From a checkpoint of a small transformer trained on Wikipedia: vocabulary 8192, RMSNorm before each block.
Each number is 128 + 32 x the weight over the matrix's rms, rounded and kept within 0 to 255. Layers, rows and columns count from 0. Numbers have three digits each.

# layer 5 attention value, 320x320, rms 0.0969, rows 36-63, columns 0-63
109133146110175174135132195158135125145138133108114123129126150127133099151074089165107255114128134145181106160157117179133088142156177124117156107104171108067119146080140165093108200127188154
109120130107140135144171105152107177161152149144123144114129127173134067074138137146140069120105155070140176106081092188127125198100056103145143144126131131163106161147132134120080088134155157
124139120136176103114079148141140157122072145131097144162117095127112162175168151104152145163110138096142101137211141143132138149144137191111160132108093179137153102115128074183126092172146086
131139099132108074161118149146129105124118121072171141138122120127209159104169118093155143141166162123072114123135142212132150167121127131128151103092139199160113134098105097151124109130105097
094135121051151185141114167138119169147130090067134149094115158138134113115104088108066171124185118108154155145207117140133161130123159126132185140093175093119108115110112125084185164114191127
132128131107126144124151112122135156156158099165148146127151162108123102143104099118119072119148126117164155119156116102119153136171102154100151099106108161171155098128098134138107090186190123
153111148145143162115151156142094071117129133204105131111105119084116101121123176143110253130139167123131097147109137106134111146125111122099127167158113100128153061121140173107117198119112109
130130128148067084097108202090122052116131112096133101192101133130188093160118126130116178138137124183064188125155094117116120148123092172095144138103086160158093081103116170077141132158168173
136127127164138112135156090142147199152152134178103137111177117063075087133130144149134063110130113115173158097088052160118136129136183119072070104137103108111114142184103191139112136187114111
114129127146134105112084117075144108108055161115098130150116117109104098153156144138091125140087125193139101159101081114127143111145085128153151135139151174129110124135135045069189103182133104
101079099069236171165108193187070159130145143100165130088096138109113096147155116094116165163200167101154102162133113184133166162075107085176133144124102121144082084093120106142085106166138161
147141132145072119106171118090140139180125078184111110159140132160175150127111138150126185112075149138060127098187138051125106136155134188086127093205113211134204119160129141108086160116139161
109134131118089155138142062121139115139135135116164155095127218136151123088130122153112135073118141151158144151075103146131137038152142050136142123171190125134088165135140094067152141116119107
108126135091141208150107089181134136130164064121139152110141151166150074141113078162156063135045092151175140086126149137124132098131206123092133131153125084081110209142132155162135085124059170
131177142144115093116126088113148080130097139103120152134114141132129146079161123141144118109067117158116091139068104107124117083141063113155147158170133154145146143148129086087129100156099074
135123122123163181140160144195123155118163128133094145088123087136095171146136128127143140131094126098149140101110174111133096142145204173098109165094138104076172145111122164187096132066102149
112129145111087171124166171130169191173174126126095138124136130130116119126118095157065142093123118142150191121145178079123100074146181123134141143068182098098116181138161091036173161057169146
153126149134098172107139148106102025103097124113090112095107111102175121120116128127089186176132132179110160150177218051139090158134135143172155205112139130119189145085136120123147171015087149
152119135113134145127093142083109124103095096137143117144142167135139065128088074139146062119108116160115090118149153084119135157146098161129137137119079154151140110117078150117115108198114156
126132129104141117126114145146116089123073166079144114115101096150153138104154145123137181128124101135115078160094087181137131088089133090153132146122148077062077173149159123111180171100085088
132142146155094106104098157050159073143086130117096139179136170130119153079098085113156143090118050153094166147122098081120104074183143114091148136125140138105129095138142153083174117176137121
172100154159106101098133020067122054087099157127124095151137080134163131117135155146158110104108105107089084127132082099126104088143112093134103098208076125132173124131107133168139133132114108
162130152194088096120223092074127089132160127175094143110144158130178183028140146158134099091169104089149115109044118116133141090121118126126117101146114150137133116125077183111076166106162140
171152130120110084108164075108138161114143148143123130113144110105075177129145167099126082100105084129139106122063173065126135114146145154172172122128140179140159106159098134125142127149104111
134116116132173132127154099163119163138114135122095124077136129073111172113143161109117182144158144070171139155096107211141112131098131102105160176090188139136063169112147137149143187127115099
117079125045182244160111107117099186136149097154123116076136116077102102133083093093076092116180128085183127161159145131131175125136200085149114091144135104118136150118131126195152111141152174
128126108139139107146114107084140190163039164175158128133123100077086149129136119134145092101138120111110086100117083162107167061117144085135086073176094122148139151165126108093155081154131108
132114113110129069126076248113106107113095123161119126153108101148130059119127140110155086163171120159095145121171156102119168175066148136123106125124083128157099094110122148110122091141087170
# layer 5 attention output (transposed), 320x320, rms 0.0944, rows 36-63, columns 0-63
115118137114129114101037107100134126141167182157163116177125107163164085114127156116100036154136175113138113116148138097185154130182164158144140099130102192170163121170115147174143101150116035
138135123151138088112135138210174135144105141107118098108168094181115202113074118151147148075122100145088102138183121083134155156102134161113110130131184130062156127101173102126120103097096115
110109092141127165120168148147088135132209136101107086103080156183113060157170109102115150122202120180104117132136202153049073052042157076152077122179123086150045147135092183103138144091180231
067128132131103162082155192088152156184129062148097157121106168147120121150143110155106142152094105153102131146186112077109101084104144092144136119172158037157145171089105112101153226177153164
145137205096113150173133099070136099118073171100088176162198089241236182134159124153144094122087167097067057113071049088123114146127134080116160131150113143145154141101136121139116123120124160
132150125137117109140160104171129149129143161099087113129166078125095138148128086145170143108128086149084041152104118173065087142132123085132136132136167069084130152139141116099101130133114201
087132143109114113165115141079168065092130177081190151171099141104114112107118178133102085109120137079152162136113151106225139094160221153147142096130108220103134131103161112100136088100107054
142164141065054212136115119054166110126105170137148160134150104138081129108101159067114096160136176089051078125077143150056021072176132060192164170090145077134151154146142139133139107086085054
138140085102162027115124147223115133129126159160170114120119085155077133129111105100147125162163129164144084157151145136155121185150107105136135127116149125119147110179160106157063106136128150
188070143137131175160098075106077119096157123088132172148142151162098064102077152107136128101173172082113194099106146157163084122137117124114153094105072149151115112104108215182109108089122094
115198119136094124107160165104219107091106153107091113177097151172158173119109134171133156081098142149145121146155149067174121137093191136115088119156098132120133180093104127144159119127184134
125050156141106136123152161107073151164096137102087136110156143091124058159195097113063114138141130087157106139147066207105113103122095084195130127049195060177054151109136103099185109142136082
143026119120189112128098122117055147124112121106123163150147117106137129109094119145154135133128127109117180133112085140255145163160103142114177093112061146148148130092145125141120160167133103
168149128123154071134101115127080133109106199163174068100129133114173194099127138103141143048187144145113130139068080090146118138085042150129110118138093141149135106191196102093130124141163181
176067129137177106110129140170075167106157094100121116133100117045076052101041167145138186097152119144100254121168127191164147126117106158114092119133090120134118144103139180135124138116117149
090185125127119014093161163151117130126131119155214076099131101107153126123171161154150103107115110161146120153170119084157156147048115178115071151172160165104144101174178079075136113139106207
195122150114124142130105059141057132121126181153177102114241043110144171133136135134178101106116113130093135152120043144207146203128092137118177142123103119129158054144170130140150125205122131
100115158112106180136115138049147156113098038120188171119151128113143119125130153135130101120103151088183133089105099123089128062182147125141166113136174156114129118124147138105151094163077036
118134144141114178141172116134109175133114177136068135115123104088078137120115111108109163139112141150144063138073146194064059056153087060115149120121136043113074168153116169131155071141131132
136109126113163135147088157111122138111153107135200180151105151139159107079093190115101098153107193114134228096145143046212162096157170192108125147138043197183139099079126155151119152081112073
144123152075122152146112067113091154086185132148122141149156057135150087144119117067095114174177188125026131088064113179035135142161095123133147127109108129141148093164066175148086140052120109
118094081165169169167122109099140092089131070124129132109084183076127093128124098123087182147167107132181160145072176177122179126169114164151096137093090172144086118178124155153139142086152044
069038128130176125166116136190102114154090106145054184120127091085119106171129101127080145170108094128074099130141128150143187162159088075099104113122190130144187126133116089088129146152087107
139142138151112084119123136147098134175142076086080157141122114129127112093150106155165135157083098115102138066156122143108134144148087152071177139111188105083151134091144120132058124102083165
093138149138137110121093188139153101197172074129134145084123173214195128159127105182111106128110131101117144102167100008170150161126163141139135096171126175197172115134129078112091197157154120
126182191129086120145119132148120097136069102110062116184169153156220177129162072163153144089042120128127115122082048089146137205089091100050168139116110102137089157121118071096145148179161159
134122119138163102129162117181094163107162119153111154154114141103106095151124125099143113181108119167161139176172126145180159167138127163102095152092097103146106077131069140146093158137123149
103159149101089180149148095107146110108110154139105153169112120161076183152149134034091117150130157158127091109127157138064065102109114087123122155106132109118134125116078154135163087066131108
# layer 5 attention query, 320x320, rms 0.103, rows 64-85, columns 0-63
170192144146108117128145104044157024163113198132017092106126143163080107113193161121245125152115118155175178114028149096133157188198130105113047191187163151101083141143115177084145064142170151
180183127067134100070140164170205147109118026015181170089137132099133137123067067114108103141072216137121159070138148182085029123149134158160101102209100071074124114104118127166139099156025123
069066083154156136142091149161084221103183109119167149178103160121147182129112117181057061127136117123100157149203097131173122065099106175109227083111123105143119077089119104164106156097105092
165198221117093092070194107118156024175062177167106083117147135156092098132186128074203198143117155138158131066069192127075110191131141092140074156125149124096161146169149152075142077166120185
040222168124207120139113201173246183136208028104133137096137150173140132175114093094122145107144164131188184078135158143079124157187139195130134119143169165105065117090102118125146108149087158
095089029132097115152104083136067167118165116165094161133064123102126121120072179127090124134168110131084101230164073209196132152185096100119159101043106128174126155150114144155073135075185076
140140229122160231159178085099103068172074133129163076152153113118113100116186109103160113115112152136159086077066133034087090140081108136116102145141148108100138107108161100076192107153147137
102100002179106139137077134119105178123159136191111154130126116126138082124114151146103127119197129071088189223110037180187151148196098078095172095110065162151079143136080129140082150095188099
101188122104107019084109173137195163092170098108168166131115152244140148131188067118119132154063139182121127111169188093111132137146175155136117169141132134141098114100082123137121083121091086
161127217091088166109177107193120076113096104132140099150161121102101203161151168094188134153062157168199077055089208134068114084073110144145074156107115051084159163210165086136120111106108145
206123237143110147130155046126063045125065087083115057133164121045091155143090154093159138135126142127137100074044098148060152095140109107152103146130148113122163169150179110111093137159142136
162120101109123136161032071086184091153028162102064058100141156183146186135122118163158111117020166138059117143131091059130106108120115096180148195151086116096132170077101184164141145239092162
128110137126151213155093154153027150160151040149090096090157157026066111156094154115140069144179162167131119116103103170118142037166068178151182170079155142113150154168149137157061140095141176
096178222126076163085149112128075114087110124104215157132125169141080105142159120134124133122142128089158130095082166121059123129084147173125107149121173100102111105147173085061140095095127121
087082156085210201202105157198054177126179094128214192097153129078111186178144126135072135151123114085147119122091139128121153069062156130136147084083096064081154111205180089175152112108112094
154158215114117232146147144126092078104086123117195098127127177094110139123166146084183109154097161157149119077124094117067062110084105188178079141089171084062142131188183118132168129133144114
153132123159021067063146160121157107155126119120077136171131097102143149118103159143139156101160146155111111125112129157126095154172083079120120128148135177143153134099062149139097174122133147
100170153124036144113105155155179112151187099108086110154163112096121165173104141149118114107057155155097152102126148158109098076189093148122143176136087127160147180178110125146089144104092137
170056050155112036119106016076043132186132078104140128088135135119146115154089163166102150088158129064131141145171109144191176161138113134129163099100108167176099121143131181113060181110129125
170092112143081049100094066064002096166097107131086136123174133111136148144102142162108126095113164114119117168146126108154140139128106125119129115122150176153169161141165135139054131084087116
135161149128118106089166132114148182063178112197122157200098148088131102062183144145096112083132175151153134113160156123097137147144130119113112121098146149137158108175128140091128111083126131
133147159165107156146142204126158157153153144112075114149144078113096153127134133108147106136091130161125182109094145127105146119192133149093139150135153124141099124152106083133102170154158127
# layer 5 attention key, 320x320, rms 0.102, rows 64-85, columns 0-63
177144116173133113216198148048102113135108102130103105092161188110112143125196142158135129099157131057144135147156154176141197032063197128087156085079121090125157174122081175124073046124177128
116114176078099085058102061183134123109162198153103071200152077127142101138072138054166099157128158177088164097106166046115121220168098146130145138145171137133103093152207078119189140115109164
080139087152178132144148172166180161127134085104187167060119148108164141171142140109103141151118079199169094119158094115130126119093157125165119106147142164143094098084099095128126160126107130
114133161061086177120087090153114095153177132135088081157134079142139097115076144112178079134157135113104180107059162156112125129160136149126155112141116120103143154143114116110127113092118153
139084172101194199106093093175100125090155161086175066145159068115197151184096110125199114125076183124121121101100128099095087128158112127181096121141125091124124117132102091077178126181187194
138201104227069081208131243125209098197147090164138119170134147137105108111148090146139151090129074106145139125165103216152143124065184156111123121102103133121139076156087156128094103133065127
157113156044156183103103056126052082117150149108083120161109081135112128130095146120150100164134139127072088110091105094136112141141093120139186125136074155129117120087105119082119108127133168
166177076218122094212141212061135096159150116146137098138156144096117094059180093161146167072097075096105137140162159190146169145084159161090076091114151127109174161169110147171123110134078067
096157152147107112091122147145177149142130100112153164141159114156113171163127150108101139153098133144143139096140147079078109100103168156160118099132192157084156092155151130116089157118124147
074041190066191153050143046169097206062152168120130137089146124142172101185115141056053112168159102170110154143098142074130084197123083093154156168140182122168116150128145115125129156091142178
113021134034188188043117000110045211055071196123121118056128178160156070135091166108056058182143128150107138176152141053166100146171063084156162167126105106147132150108163146107127139163157179
138114124156091069144144168120129145126145140166107109205128173116118027114127125078128102123167076125096107131114115161139094198091115095140112103145145140140095116152173163083092116162159087
112095128093147172116106095105086122126153146168131164126129151137176132185158118122128123113134122114091120152117080140148127115141110113115140161121130138111090141086056108103119174193129137
107073148106153126012142061171103182092107176124132071085139111131145114153052173121088152146119153186113134134156160077108069119142089122163125130124194106166134137138226105139109134090127158
035075155110148153120149114133136155176143129146156113059121176082224118149148094171101144149127144188136071155137174131147125080115102056167121124151172114138139146070108085116131154069091155
140130184120137133061156101139118162042121186113065088079207135135157073136097187148065155077122146238117191112131158116092098151180131133107136170116188142145117125118168127115115153113154153
189176127112142104133102140128124081087117101121125114179101131177098163108172101142143130129105151119159165135123139146099114152112133158141176176133111071094097137164121124173136080127128089
185117161131131077093138142124111097108179120166137141188142176122141127206062136125184149131082144098131145129139088132104142096076104098146174166148141136112113084081129084112109119207163091
072103055182093109149128059100126118185104112070123190089077109107139111145099098149116098106095065083102099133132163091215163100141163072132142029110078159216121162155110107129096113124091078
080083020113090144130089087165120122158102097101145200099086093145111088168014096132095164134143111122069156159119133122219128134173111003120132134096101172167133127076109111111119160176179071
115167176175080127091151113120151099150150131158105117175073176109176036146158171078145149126147070163117134108077119101086090124145114132143118130153147149145082192206181100164153125071124109
188153180148101100086173114116120100112156172148111133191088136091090119173143115136146119092113150113120091115131050188067140122068102141143132161080131193120129139112059119108128137179135157